Weights of a small transformer language model: vocabulary 13586.
Each number is 128 + 32 x the weight over its row's rms, rounded and kept within 0 to 255. Layers, rows and columns count from 0. Numbers have three digits each. The size before them is the row's rms in percent of the matrix's.

# up: layer 3 MLP up, 2304x576, rms 0.0446, rows 1744-1843, columns 384-447
# down: layer 3 MLP down (transposed), 2304x576, rms 0.0548, rows 1744-1843, columns 384-447
up1744 097:094165114163082127113179079100142138133163132151146149116160136158109127121103178191092134101145090060176100115117137168126183161155156149160152089165119135149108152096087103132064128172124133
down1744 095:134162106065127172163108150138103110146103117148140115221138102171108074110083123144141173118142150064135179129114095098127069169130113135151119085160168161135159099179076084108153199147141142
up1745 103:165102100142164118144107074175130122105180156128111045027109145177113125119134097073166088123099120133100132161168125135132112136192155158084159115167151154166147190125161121151183139118101147
down1745 097:097109139084103114115128119103078162127160148150124149148084121163154126113187178135152096104076140116134123142135154166114069126085117120106150087143126169095098123140097166140128093169175125
up1746 103:122120182137122170155107137125135119145114092107102061104169158092155096156113144121115108179134148091106216104108126103181115137126094097114075086106108089148085116176132155110115132128117159
down1746 103:154063098124126115053147080044144147127179106155156074119079107100076044133106133143151100049145120093174121145143121113129112103078091146134093088088145148147075154143165140132100035176121144
up1747 095:107039154167122137198118128098112005187090118069097139119154124100169121130092124117143148153135112073100163074057071189132087122103088175158133113118132146120146171095085177105144120136144116
down1747 097:113135101077128110090118148160138132092149104176163160183111166158134142117150138168145109153118126128156056099148125117103104115108134109123094089149120125152126117100130164142149158114158104
up1748 105:157163090183133136153143126142161147176156105067081109106132141158203144119109178185158135116126141133107152123174115152119110133167098110141118059112074114109088161141125133075161133123098186
down1748 107:156131102098090163165104156184089138184162132131116168081108147138140136149143151153132121128131159110126110100089097101166128108118172174110110134136113149080143107151147141141139148189133126
up1749 107:176061126124172157148184094185103124173160101127105142117097174101143153131122163124118092089164142105116147136123184132108105103102051128073181145133112109128128144217077142182136149060170143
down1749 105:096130099126144121127124135099102128085089118107130048182178129091122095119121163143184115111169123109150114102113149072092118164177140127136093136093085112134119115138133097097133139164117099
up1750 097:105105139135112109105144196141148078126136112112099123141207163105153197112189162111172153091104120071145137147170184215093095092193089102093184112177127161114104106092136111030099140106084179
down1750 094:115199173148154126111114169092135181134163142151168167148135122185149162196104113134132175131152169190120171190125145045163189098121110122142112136145116058199137108117138072127154106104112211
up1751 100:130152170161129142132177119070121121125132122156104137129187081116123119078147127101125127126104121133135112102104080076135114131095090089125131119172150101068100112147085164120118094114100185
down1751 098:138147149102096153111131118159136186145106086163115170190153107163153086128102152114102158132163115127137138091143133132079122120151130141119143083146121107143164104105057127116139140193139152
up1752 105:105100172135157077132130116171091059102131114095103105176126087121121128123144134101159116150101142094120113102133141187120100116095121118148126071158138184143121151135146150153127158070125056
down1752 107:081124105069073122137093066184087087081153143213130163129158119186169161132161105150130108106056152142090094142193105071142083113108130121183111119097150075150107115186119110174075167079134144
up1753 099:076152122071123189145159098135180099151063069150166106127134089108149176134149157050137136092137134119143122125155117173088110120124145108095186116131149123134109130138221164124168139087100140
down1753 097:128120112145159158151161153062141138100125154092120157134141168172160042112099101177082191094099136073147125188116092128127163118121124107148140112154129056093115130146097188092145086170116101
up1754 100:132178158177148117164139100088154047136125127089113067157174157130192132135089104151132095112073064168123136174168150124112190120144151169123176121174072170199151117122115120178095098154118112
down1754 094:123105191143120124152123149109079164148089135118095179108119106103076205157177149141122108107142144102086119116117144113101158091040146171087105163132137100129153123123118155056115165092157108
up1755 097:083154167079135178099131100136136115120131136113124115125135130100125135110148156157143187051143081153145146184175139109135160113078156066145126149108098171136133079073115155118168157088123109
down1755 099:083151212090156106144093107078159177160182121138155075107167113088188136152131090097164122116126131183150164142100183139114108170134091156123084128096150091176131126178090177162092153158081123
up1756 102:069168084127195084118125165100140103126182155126149129081137087239095184101085159085099192102126110156143093176170082151139059129141153099106127063105158073167103135061117136149148097193149114
down1756 095:087143098136109091106103137129116130089185153140174115072128122171082145091098127148151159125159121151121107144136099162138145127140144121113087126117067150131088124076160148151134063158116097
up1757 097:139113127185168086122128143104133104111124123112088143096116097175139118153144169147181171111135132045155187154137143118144150075149143038147174087095157134136065122167195154132079111143064150
down1757 103:061113113163100122105096102141146133082074129111174175095111107190108102111164116112104165074181141144126120123126113142105136156151112137100104052168086170104081120122165152145053112154116058
up1758 100:071147117168125102182131099126136109125109075172063125128128119115128098128152114100076175205113144131147151147131104154107062175173091088114121164139152118173108178114128111151044133103102109
down1758 099:222136131129107151136128091060098148104106116157170154147111116140091201128187123125148184101122138121153125066088133101119068169149162075081159116079172134172082155133105122146083095161074212
up1759 100:142144077105207164157196179120184137141165158102130086098085163169100139177152142143129095119126130127153073088148099146163094152124164098186173128095149099148123111190153160095070108137052185
down1759 099:086113154141133111124150163101115124143124082107115132125137139131118171107168069148188156070120089101108107129137138153147098103090141098097137161159105099196167134114129120135099132081165092
up1760 101:151124079197168136122128140087158108144157172076093113128186142149108123094094117096161130054132085193060157185136148134147136081116159112128132120110121111103139166137131203116146119143091222
down1760 099:167095116119139141155165145141177155151167116126091168115169144123123098119145117134120169072159141123091157210071093142146115135184079103138109115104164105128150102111147106098162202121174042
up1761 094:142119101122099123105107119093117158121165194146089096130122095099120097171136126139098145069136100186141130092110118157095084077067147108143068141116104170124098142123166192169078182078111098
down1761 090:133143074137141067068147109140131112156149136082139081125163149067120139112158140170078162112116140126110145090086066110077094142134178181085082144125178137115141156098133174074106149108114100
up1762 108:104133105146138136165098216161106154143146107159116139121187185195119189109131139130156108125125114114127112121178125141108090172126148109133152076090128112130102168116092097142084100153136160
down1762 107:138147127125073094157070144140118106156126177083071089130131138144119161133146153156021068146167124138129088180196153136148092119115155173111150113132131147113092135127120171134144179167138139
up1763 093:155127112136115122149126085154156103147107174116127116115194058090110115122112101123155170193126110066150137148119130181067084099083095116164127138114111158023134141114068114133104115110160168
down1763 097:160143122119150106106124067174129157163137081111109150108130188144123074130152146107098122161154121085137075122133131109102150059152110104141174109179097104165153141104069177145073047099150184
up1764 090:146146108131161100149107160126145135130053085103107096036129129157139173174129175085066118105109151117101109147098168149067175172136102103079144074103136150101131094083099135143162193109133111
down1764 098:131105168089104074130093158132120108120146105142100180152130140121139152155103156112123120150177170146109066105127111123106145105133188171102106111166094126178141115166111140159130171126135174
up1765 101:148124140103066067122156178204085124126088130111090096144168140087086110163148131190136101107113076089107124135149151190044104134086138064154161090099084153128157130161169119164068108108126145
down1765 096:119142107110166146150076192101153121125129104133143100091117146127109099136084137155124127076165167116150160133110112104177138176123126131163074106101109151115101117073090140177125162101158161
up1766 102:136129088095143129135125096145138163144168168076157145134152113094142139128132203128142115083142101151116130116101119098192145084132188135165115181079148117126138139108114184138161081092176166
down1766 103:096085100070060110139107184128074158100159130077110151146152112070142157144194092113112119117164174175102102150149144117150167151120107096084133086141135112147121112127165145073097112111121086
up1767 093:173165163106170082136144160129150104131099155102036158123098153134112160138165078102175116139141030098123147098139120106126109117082197123140113076102162140154110158121094116198173141098105095
down1767 091:194196188151108108120145150144110092099177136099167083120101110099126220067143097178126128116149093128168111178092140120153078100156144110131119077162097161156147164117071151128083093139144172
up1768 092:206070120130130110118146117135067090151103158112057186123130109133115172106091162124196127128091107166079150175130150152149051141121151170154151138196224140130087228147106143157105114099161138
down1768 098:152135132122096103094124180126152112128118076088081123152165121157221132122103170138116188185167130093164129136153150172093162149149115082135156064100133121176064172103108134159157176104113110
up1769 102:158121082177130158156147127148092191161138112158123103102188055129123099132115147156153138115099144103115167127112131140090119146136096080109112118018108136095123110129145159131088135119156059
down1769 107:118085131157197128112150102069127144145111135176082137120144146114100118148122125137128166156090110110094118070136156125077085082164090153106151106120136135139121118196085105132167106163115156
up1770 103:093149125148134162141127110098150081128131135106076118105186154077150123064195161158136124105139134073150123138059119098132169159134156107106122175157147170114172176125136119146058097100155186
down1770 108:048127140075128076116122148102120155113076119117129175049143166152103099068125087111139107123104128122118159131069165104187140131133091177184057135180104167082161113184142134139111123081164121
up1771 100:118153102126130168156155098145143090141130137168090067130171146098184116138123101165138080184110149089177175147047139150137150120115091165139154103138135093140092158124076125167146160146114123
down1771 097:121152150139140185098116133163076037118167128149088151195090148103131177073183116120077141099114138064127115110074189167194147096084096142139093144087118080144124132171108152138106147123147107
up1772 103:100098161118148157126146151193117134182112180142156074122076145167107129103116106107122062145092116079099143158117113145146166146117132101122108115114155162134192149056117161098140132134159070
down1772 107:150107160120081114120096175098132104134127115117148101114084128087077156102164129143088114171129109189096111109085118121120107177093115162092157156121185152135140111098138098168130146096072102
up1773 099:107164041144117143155156133190161149102087132143124089107177074127154105092043154152069160144125127107161131144094133127082121156070130136133087158078122141164108108147173182147114096084124185
down1773 099:151201176115169165091088148151115136112135184129168128183085210076090104143146056091112152151085186106107236114126133131126091123112144148121119044145144158127119132129130132174150138134198112
up1774 110:102170166150183165169126132106123132182141133140131168106163177145136161167065138151181105093138107150166118135071122118158145224104132153155181126171148074143138152135134148123111139080089144
down1774 120:138151125136170154094140167194132058093126107157139153138154150075152229123174113139095091170109132177122160123105217177120125136182118103108119130112137133131128069098144113172125073112137154
up1775 099:127159134091143102197140069113116142139125106089117137121089148117181165169154108058125132188173112132122140168112117138086141155129110160118121109121112173095130192123128151134132119130090113
down1775 093:180139100115140117142116181115156106121135107148176118103190143121140155155086050130160163160157163102166123124063107130097114076115100101108075108133102137131099168111082130122113080169126109
up1776 103:107142127147171121116117137088110101142172130035108107114138144098110159084067129091110082167127093141085178119104095163199113175173109165090107157140149151099072194165101164092078127155118074
down1776 103:124138091130164127122123119117149108108134156196112093069196112129138143126133130151137121166194138157137150111096091099158139133105130164107093089112234115130092136197110137137116102103042144
up1777 097:163126111068149095098116160142134144145170152115132088143126190121110103123167151097171107102125180164100163115120102106040146176166102061141148195092112148189141111140083171147124102111049142
down1777 099:078111142078165057136114150177139094179163144127131096143119146204109188123139139059090213149134117102121120205082136114129096101123137115129138122077077122094123117149161141124114173102101129
up1778 106:173174148114085150132169062120143096134133100107092125078175180168106087141119145155169134170102162117083201151111112113159128133148199123199138184104154182131180133116146144131099126126114166
down1778 110:108131168114102138086121137200183124061171174141105199213144092180094152094114117128143138110180098119131183122066113141153163099102127098130149055089110048126143108135115080150157180098150132
up1779 091:199130096131143075134144145106085119159078141145150072147140108120141194161150108167072123166049134131075117138140102151139126157175164121051166059092170171101129204156061152129126096107155099
down1779 087:078113148125097151180093100111105180095109122162124167079102122089137113113131099164143151148148192161099168142125122139121147100153218123143097187077152157163135131133120161099130203100123124
up1780 105:129134132158171155190184096101143120149129130130057084109184129107114111133163129132131200157150109151233172124134152176123137131116070151164136147209116135180153126091127163190090073146091130
down1780 108:122180077085170089157131096080066107114121131163116087117146109183126149147173106151121137162091126141116171102105169160107098144115133117162097144184147151115130127149116102105189130079091154
up1781 108:125060155149124156102096107078118164187191125135111153098176119123165134111083093170177103123105159138103078158130150189122138098115160114163185180144156136157093118149123149163152117115139115
down1781 105:111126125149097072142170156103202105123132122112165063106123096077123095182109137130122151162156117117093104112121103195102101094123162082129127086147149090171122194192089173153102131174107129
up1782 098:126137149180157133182080086107111097162147201106115075113078108138172148084188115148107093095073150134184157164093064104113159172161077135130139118123112171148125139076145153114084159076128084
down1782 091:173115109132129107082152130168078065093108113145128116159036156111080166098167124105113128129155100134108163143121122147144095092096195108121115144132167082126139093115087128113118121138154112
up1783 101:126100126113169128130100170136130089142117159109129175132123137093118129199148129078111049126091117139132143120154077102151120120108124105173121170101132106154158113190164161126131083137069101
down1783 102:057108136128132136087116166118145163120088106152148157088136126143096115072099166098140154122073094145127135124105085109129231083177143186151132123118164081115154167140137139080170145110148085
up1784 100:146123116145151077089151177221077125131109128077092104117148143139119124147099135155202164169098037156125096151109157178160121164146117143112114127130112155190144177109140189130130125165130141
down1784 102:146140157110163056108142159203081087099121148185164104137108164204156178116142142079176169126106102113140166143154084066141198231113146105167156096139176061148163114128124109070116152113135106
up1785 100:164069144068167142085156147102115180194135121157065131110090149126091136146088082090136093109123121136111107137164124137134139090136075113085121110155157136169100163136156148057157162166153191
down1785 100:085136135155113134124109108065180151133156092087132159124094187153083069129076140088139143108079137150150074167143144132111112125098170099141167073109087088153095117151098130136115160164127102
up1786 099:129124111165152126161113169094158157158069183127131124120154103187130149101090171164107143103163078134127120089164147095095172111165112102109122111130127171160132104140159136133126127133066176
down1786 098:125123164130134126170100070115109150056121142153103141140141151161150191086071167121132114156119096079173106102078139082115118122101099122102131144128136102137195125192115130086116154132174155
up1787 094:147168125212142166127160156117156147109129127110111104094140127177163167142119116115109122165123106122159128122155145105137176086105127111116183155134113135148125110127144171090139093136065148
down1787 099:093097165072176117120104073146104152065079141155176146114132145143175132140189144141080129088155120117141147154121085085062186117095124136135068137143121132132148139133158107183140101099157191
up1788 109:167085132174123114141148065098106098132140078118114159095171134162089141078044161127103110148122177195127158123117123118116131219174090139151159071115129163136146113154151178139129165168188158
down1788 111:095150162117117117209151106181112155184161124136132158144177171132105129155099135084156132167128157191071098115150090124155142125113107131196130127183134132131126094109121131159135090144143092
up1789 110:092087100125161153118086115089140098066112182112052170083150133102112140144211202129149139105086122102080136115079078128136136136118148127156123080093107122070089158140172140165153089119120185
down1789 132:080127162028139174107117083172101095140082130157123113114097172133139177094212119133152108153127148114093179126119070156133105120078148119184087161119114132035109123146155099142146131038175116
up1790 093:172185123145170113125099132172147061137102124120182123127110178097166137097091135128146127154080106096156172120151105212103114124128148109154164151123143145153088143148085160167128133137083172
down1790 093:158083076131149178139154092068077190139081102132112107142158068141113187138125099152127093165098153143122112097141113132162092110120164164120139163144122120109127143080131103111101157138122096
up1791 103:164176113127105112083086121155162070128039093143127105056139177156132173128173127081159108139158130140137157169181112094097142185126165176072113117155110166130088104095110169076087062102128134
down1791 106:117129098137195128069158154081134050150092122078157109091097170114146132128149180143128105128125123104116121146128171119111151114118173078051107180109157163159082217129169141145100088170113104
up1792 098:137131151153029092129108086117116131173167078089131119150106147161130100090097118145128131164122099154130131120160160112095085100112116093166120083116149168158114148100184160114113170117104077
down1792 090:151157116134104089113152131111112122133132090136181128116102105127146129124097028141105108126108127119139173186105120074082120125090156180161143144207161082131130109111098099128171159152109118
up1793 093:202142099163121078127155152142098157108118128107094170141141078175119165104112135121141123145138145112187113163140093178096106159191132126135163111112108158106171153083148132116117152112114139
down1793 098:095186149078116169106133121150155143107112138171166078062168127121135115104112128113091122132160149147151127138126120134154170154167096148114148141151128074135123100137072128098067142191096130
up1794 102:115075143176145126091126180167125146144174134137116129184109090128142109166091125069184135137163121127162089120104158159118105157132097102123084144084145126129182138075090192086166126169169203
down1794 102:123112121138091126120096160097158190081117091123132173122111137147141170117103164108165104156203160125158103177057114132151133141111121161145212164090125135124125123156151130191151125102181132
up1795 106:075092148130087155117186093132133098149169088078074138093148114080205165145128177171144148127112110190116160155157136042102211082094078139090139132186170153106200142150154162116108140102111145
down1795 112:095145156145122138131083065100134116200137096144130106119111152100180117093147130110194094123141053147087150117171108126116207062128182087127158155103141174111088117122108203106131108115141145
up1796 096:175096157172146121102154094228128089114070118092099095131146095080148156122151088136106099139114107167165130116095120106123156074141132108163174142189090147126164180076087099128093151117101130
down1796 097:047130108099134159126156110080127129100179144136162138140164133173134139172158167118176124082162151125130205121107117174082071171150102115200071149114151089139132116166156112155128124146134220
up1797 098:146122155196142112118104101102143151125122138112109124082173153125103135107128130117119072147146082186107105109118115120123121123098163133108132137135118175119128156158150153165137135138095130
down1797 095:107090136122165104137108068208149134076141178131123157114185136083193163145117140187134095156122114159099122149126064114119086121065076078122147119149116048104110104148167083101119112132118115
up1798 101:128185139082127117202108129164171057116124170095107116081094112105141140091054136152130168126134063135161113175117141110132095172155078142149152108152115102111110112163111138153154149080119165
down1798 100:117188140093107121102064149153115165155131128130187103087162117108116077176148146111163152113117128138167115152112137116162136173061137121137138155094066207081149097125141143093122157098113126
up1799 091:104173144135141132103111119131125101165172246076134132089164089167136190113131201145151163123103157174140160112140097123154134161085121135113177138135118096186116095166093199039168090131094099
down1799 092:205152132085071134147119128100185167091059093163054138123119111137133175124193096120140110139142121112173089154117171145117167112168139154090061110103117160108208128129137112181120087102139118
up1800 096:196069064138143165114162104180148153137150189120126112121145090206112167068130129176123113172120139163105167161125159139174148183122110107134113158127100142151155100133106127163114153137081115
down1800 095:110132067135123075106106122123079112124100218117128138121145149154160082123107074134146071139110143137126137137096164097067077138150097148147136045195098175111113109163183143198155157133150156
up1801 104:181152102126140104141184102107114182130131153107063149123143115107127187078066113063114123098132157098125094161163124085120101148120145118184101087124142160143123163148159112094140189147096137
down1801 101:155083101162091115110136090139153125140140098124147146116090157089203097122087143134054125103148090111142123141131163104196183134141118123121110182150078144164147118133116175074127141157162130
up1802 099:170206153160100115081096164080128099139132178170117139084148144124098128192149096088112076078136122133111133167165094123139145190113081102115162163111123142150131100100108136160197075150099140
down1802 100:088118128127108150181169174119147154153134150123122116155150072183104134144156116126135116018134142135135123114144034123134138129117124170140069181083189129134125148181126095154188165097099154
up1803 105:105112096130122157187159088180162095107077098198153116103199089157127182167086197182119119080087152196094147152168099154142115159154107100140147128072132144156154163132149142129135047148100108
down1803 107:125137100118121147097149079150117093142098124138132144117153093148139147098092127113135128073095125172129167117136092194138128150157108087137102151156098115157172084110109141113178131126104091
up1804 099:142067078110145132106120144139136148130149111151093153075160189105128154110147120080155066126059098081114135168132166056113141097144166140155168118134122201120143167051068115086125119134122083
down1804 103:193163154150166118131138099139118126094139124118064137092118167165140148179157172164118142091119123114119114139095116154114119126102095084082111105176116089097132126160140051117171119172158125
up1805 095:139107087137073139142112107125172129145104146134123090180181058114178116086098132130150074146123133155065085058198110119151143168139160094204113151192120095094156190152141150119144177099077133
down1805 097:088151105148116062148118116154115120138138112094127159143079079147132077105205171144135153139145105177146142078155083090139115117133124109161149224084139156116181143109153144116135144100195112
up1806 092:139169048213138120083164141094174074184092067123109098110116140146175168168105139162100198142139111188125076147131120130159131124181116123137165120121164131131146120089130119127095152103102098
down1806 082:163115139094147100085068180138096157140076170088124144151142138165178104077144129072124084221146092081082128173139104125107106078183135098134192162151105125200186094128155146184099101157143143
up1807 099:091101143122099124123154105171118111124142145112095136145151218109115185112094150090118079151146147118113108132159137138151126182126058090092128081135116168152115112133145143151116103122123101
down1807 098:125164115142104168159126142145117177140089132140079140115123102059140068161095178129148128143112115135117171130137100143128137179140097096161126121113128152121145162184091167093105146139096165
up1808 101:108109141118127207138128144103148095086139116138122099083143071174165161103124126150200103109078091101175115168093123138170125172132063104060163186070097113136066080069151099181136097212153103
down1808 099:137154157153115101130118157082204139131114074153129121102102173181054147151105098123137134082114115155153115104086123071133194139144104104094106127080113152149103157183148102071080188103123108
up1809 104:168181119184101125093144101173174104133116132084130164106111078161142156147155155107081117181136148151109103160149149126162092094137148121128133092164092149092079099130100144067112130130122169
down1809 098:108088181081150146121092136225122102091087120115115108054124112099171197160153138127150097119064098156113102090095114122104054095152104141089120117129134085125153076164111114123099117121168130
up1810 104:125170123127113154117177110106152176152166091148109152100150158139118145166085155126090162105048199155114097196099148139136112165103167124173191165151127112168129143125121200158102120133114109
down1810 094:132102089089128169197083164105191129097119148129172148180150130172117088024137137206185132113113145188149105098125103077156126094167108091148095168096121119122123173030137130112158118126151131
up1811 103:176135102113153116089152084151138129172125112161119176104126142174169125118100149093116162160160085138150125139155102128115105118134156114065117114133173171099085169086126129096174162041103127
down1811 104:084058095066146095119118140101146141107106123129097112146176117117152137133147148144120140149105120124126097104124114072163069093130111190129104091120115111171095148101129199190090127125119161
up1812 103:118164115138142087107132071139165157104199137103110076164098150138149106138149177161156150127138132144148148164107113092118092152129105102059080179108098166065155151164150161123165160112125117
down1812 103:136137057083146111093077130101097125159130131121086158126132131120078100107109084087097037108129156134143056076099150080164166124099159093153161157122102159134171098139114145056140125073117090
up1813 094:126152128171116167112143080097088122199128169162135133171178154115134095126109192102093105082148076107191150142134140110135151099176136139159170146154133094083128151108133127108111171163098132
down1813 094:163128123095126160104145149118187117072117066123083121131147152140093063141111089075142125123102082110111097138094145147066124092141131118182057104079121130161187146096159081171134091063153107
up1814 099:134223104094131140174163129081122137109150161091093156087151101143096151171059133135129107128096095142132161088123099114105052143102068140084153063156135158111104129148144134102113164084138135
down1814 095:180148122141172130191072137155108156120097166107156078134114125088109143135046129180117169133108143198124136171066111148163126194145197177129118108114103094128148064096230090100141152108084147
up1815 104:154215059098086127104126114174178163094109144107075155128130102090092156179135125096151099181136124156084170143149177142112126070121128111107161115171121097116171098145076113210214104160055087
down1815 107:124107068101172074101128187165154107110186166109198122125135100107134115048162174144158161179153113159130173131174108086125137136167128181094134106104174114143098140067065075084117146115177133
up1816 108:209185151137150072108089170071140087145195124148112100079140173107122131071110188135140159117102105113134103205093067072116153118140090156112171108154117150116111185147004148100128090095116097
down1816 098:093152137058129171108085155131113113089118114154083160094112148110147160095160159099119140160130191117120077138112184182148128126110110093155174117100071063163082115167145122117095114073202143
up1817 098:090110128100066175139143116162110086135135108077174119111103156131234106124087156117181109132087143166187071136115163113202117157150163078154120140079129127145129138130109166104126114142092126
down1817 110:188121128175114102097131143128137168114119118129118124207100134128137164114119075072104152105120058133165116147165090117150106130131100117154135108151146100150169111116122133143090092142175128
up1818 097:116130167081183127134108064111084081105142117138083144183184160094141140093197132137195097148123105120140134125131092126078101136144112091085140071154096138090157099107174140168110121178126160
down1818 092:104137095156134141121159160131109204101127151100126133088142099088113159148093102154032111125132117125137209120110158158164118151148127095092174159159120089159151189159130140123154120162170117
up1819 097:139144142099153138175155054080113111153090103142108126121140155207081111114130121098194112112189117092171165136154112081157143111125065152115186105116133142156120140106093197140150116149082158
down1819 097:094149103102086151138141127122118082114119124106105175127116139111165071115133147100156141160110132109147158114079119095142177139152154111173129146153175113133132116143147103138161089086156120
up1820 098:173204108111143125129117109182106120124124121133118154080131105159139185152070144133147087164133128140090164140118083170126080167061148123131131176087100145207105137187139162137144116108103084
down1820 092:173142078121136156143051065083118158210092057172097145118110124147071064111134126090131157087173085139114133145102081088121118091132101104137125088133117128164126165127122127161118180140149120
up1821 105:133154115142129153152120088097081105196070144073111145107170175104135164145126178176182072176160193086111163159105128180094129148109000134097121097089099099148124140130160127155084078107170150
down1821 110:112196146144110118101111177163162123116142120127119107110142090107085099157110149107151114115148095078106139121176147181059106069081063183057190097096162080179155118078141169154145114138178178
up1822 108:118178087135179107173174162111088150119104166082097091066088125134150164165073193144038104133135201112104088087155110134114145171163159142163165136087186129111077148124171111140073115117092162
down1822 109:119119121086187117112151072143093129113137122175143106115079150127120210098111070131067147139106125168170168093147178142072148161174136153163162142140152091079046160206132113134139143126075051
up1823 099:155046116146132132092111100057124011130146099136097092132135093123124141150128180116119167095084081177154172121144127108158096166211148153112128103161166148126114102104103177190110136111141127
down1823 097:075124140110108099148130159130109084153124096101133089125186179164139114108114168100170125144144169136085129136156134122160076134137161152154062139125090077153162132098090143137153071151101096
up1824 105:201213142078138129175141075142157126133133124117096158116109132132178120152138115135101175122114099133152110139164134094113101189111174120087177164080115108118081182133062107084097084139096199
down1824 098:098136114143098134117116153133096159134148140110167160097149159102149110163119177116155174141106129077148081126106097124165127149028118147098053095108127135118081115121087121144135101125110112
up1825 089:139151138126191177172153096094141103067143186120108083066140100100108131094105126120129101123153097146107120146133065142156097093145124104112108082088133133148111145064146189150146117155087105
down1825 087:059125115098109109105116131150107094112167132157154164143040105112158193110096175123055071152129143087125149101083172153090136099073147113178102125091174158063136187126150105089107157132187170
up1826 102:187118152093156081109127117101093124209115118074117099129106186089161090123093135082148174151126121135138138132111134171136109103087130136086162140150177175162082144151057136175159121086111156
down1826 101:182083082138093126166063163133069188132122116135141109085153087144123094126170096042079057120114127165167142147163162142104056114097169093068089132096100134118102131043176120110100194102096130
up1827 099:145185142114195162135157129113157111148182091121120154198132118074144122129114115106081149180152105208086102146185124160073116154189138111122168103099114073112110132095114141164119167106130140
down1827 101:108166091164144122094178166120074128177106154186077126157100043073165106099123130122158147096127136142119141150162088135166124096158148141136133092131074109176140129149175157132164120162162160
up1828 102:135165137207171153087118107177170145102080130113130152124180121155156203131140150137155120120136148141132118209160124115175087117133113102116202147122095161073146109111172102204111170156094193
down1828 106:169121053146126091136149141056149163159145129088079125138120132163158096158159124120151126159113055097137141138123149128108130125164134091119146104123202084108111109148126086141118101144132192
up1829 103:116073106111199200151164180143137125218150107138089137151114120168133172193111115144151125112103085150165131128079069107113153101113092133080112105132133079154117146074171091121102131105080178
down1829 097:124184121055076132077104146124143100099131183186155137092142150127145131103127087187119119091126128121152169075110147104106115128059138141103170070106149081112085118130156229120128105117104116
up1830 099:114119129197076153080170134151109132155111144120079149138109168070206236179154149092097133114078120119146183115124117088095096142122020101191172161069133105097138124114020165097116189143146120
down1830 112:121104126210106118140131118080062168128142135163114134130087082091154181095175123193082136158125182114142154141154114118103075140149169125153161117085145108101173113196147182129107176120122127
up1831 098:133090145146155141091116127170109093076150155161140084149118159089056151167129149183147126115165147096097101179146129101099097100152136136116131113175155096113138155182185124138112124107095145
down1831 097:164132128160136143126120177188057124142099138117154089131128123168150125100145136123165103171144137115136095076080112127159124153115150128131116178127104109128140200107075125121147159143131178
up1832 095:121122143139141096120068118158147093148120091136123100124178182119140152148098097109104118118095225127128121142096155124098128142117128118079106095096136176167090138188106183163168179075081142
down1832 092:102123136112109075124131115130081206105146115138080118093109124133131126145163083138148111126130135130121158083136066134162091150090099118165133155134152142117164133152128086092185152099091099
up1833 104:108142104116129171172131110093074110193154144112147137118127136158107142074150149112084100114136077103119130192068144161119156129161115089174181182073113151108136128089142108133155121132133106
down1833 111:156119163169113153180167134098122116177136136145122065151140177081086172201147087132168147103155099148108119156133133159165149086162153134116157167144138120184166099096137170122085102143162152
up1834 099:153184176182125107136145155195164089093103090092100129107131128166110206091127206187133107052135104159112124183121112142139150125152067149144123097113179159156121147071115118163131162103138158
down1834 093:111129112105113153114120127084159130131140102143122117142210183105164229136152125127129117152125128116103094098084103103158098086131176120101104186168173083118110129154113118123133111075121112
up1835 093:169158082088098110148216115136146112116116147104101062127153108202150108124166155163142159163137113090121058128169077147168085145117057109104151148094173133202054163126121187106121176135098123
down1835 096:114152152041159115123174097166109114117111119145144071152110178109174122136129098052116204178133096167094136156155129130166162156130140125142139108155126161150098064126160051130086135160191089
up1836 103:124163108206168117072099104179153093124121130076111110123107103119126174089146158165143098149100118095068089098176123137145124065178179096163166134151141125135135138096089157090104145192117133
down1836 104:119148135195140104102167150146137119046087145158133120073085135125168184096156146133093085222133103067208152038128182078097184083148145180168131083192119115109138131131150070110112105147193083
up1837 101:163094118166098116151145117136150104131127102114165130126117118139129149072180132127071113143124134164129161134142124166143180123121112096078145116127059095060147149078105138070063065089124110
down1837 098:137082140045122124091105076092170110081131153153151146147082166148087101125147176114120179088144175128147147114130178124143108143184170151118128096156131197147105063129121097134123129177128102
up1838 097:143130097153145149137109116096143100134153123066133093094137084169142155103092136045155128124110098160157155172091177146125115101091069154173096120192115122082155177130083115130049129108147138
down1838 091:136120138116099079102158111179095159152118133174142129155179143111114187141150129143109168091152124085141112120116089129118159116130169150081121114100135132130162103137173119138138141150156131
up1839 099:140150095111139182101134111043126104103153116162130163150118106228182156107104164143177159143147140184138170110135080094118147105101114056150160098119137169102188120127160167167165156138020079
down1839 108:092137081184181121133147143169089076121095156164198125115143159152123157140124124065110136165134096128119104169168130105106116128132100136099108080129116141111172113154107166128116101096134172
up1840 093:118148100117146108093190112141111112159141111181152130102206141097138113175114119120151151104186139115132092141088116072078074120140087083103203164140166178084058103164104162137112157096158160
down1840 091:104070125111104156174142105140164115139133104099150045100096168105134054123111093083110160142147108154159166063178116140106093169149146149153102077109069116128099134116142157128151122110106106
up1841 108:126189141183066157142207125076125070157083060105121060088182144125111146146080142064135191145079074099144123152095189161111125102188097189204122108191159164128105114146094165177046117165132157
down1841 115:112140108103067099087148180108120092126086100191121124099131170149155145076081060127148142150091115137142174130116177086147167169154133162163087129162130121118108065111119152101153118121109145
up1842 104:124142164135185081111137127129146103193142105063127088102108098099176109146133132125144158076042131123223111154142083163140148134141129107140122136156140153094125136181133123146103170099069191
down1842 103:187053151137106053116109126147114101136100076144130082152117144122098143151140208141148134146183122096146083204128152121153106128181136110188123126114144145119086141077164133182114138188121181
up1843 102:144125158135168069148113135160119143182097166101099090104136140118151146150136160093066126152134094080150129172158110131125121167154152134199110126078161184133181114153195145112106096155173098
down1843 104:091163138082122140115164128122155140119139120115116140108129174149055065139119185176113118148105160148161143132093138054122165138150073180116089120104186138112145146160128154082170113143086129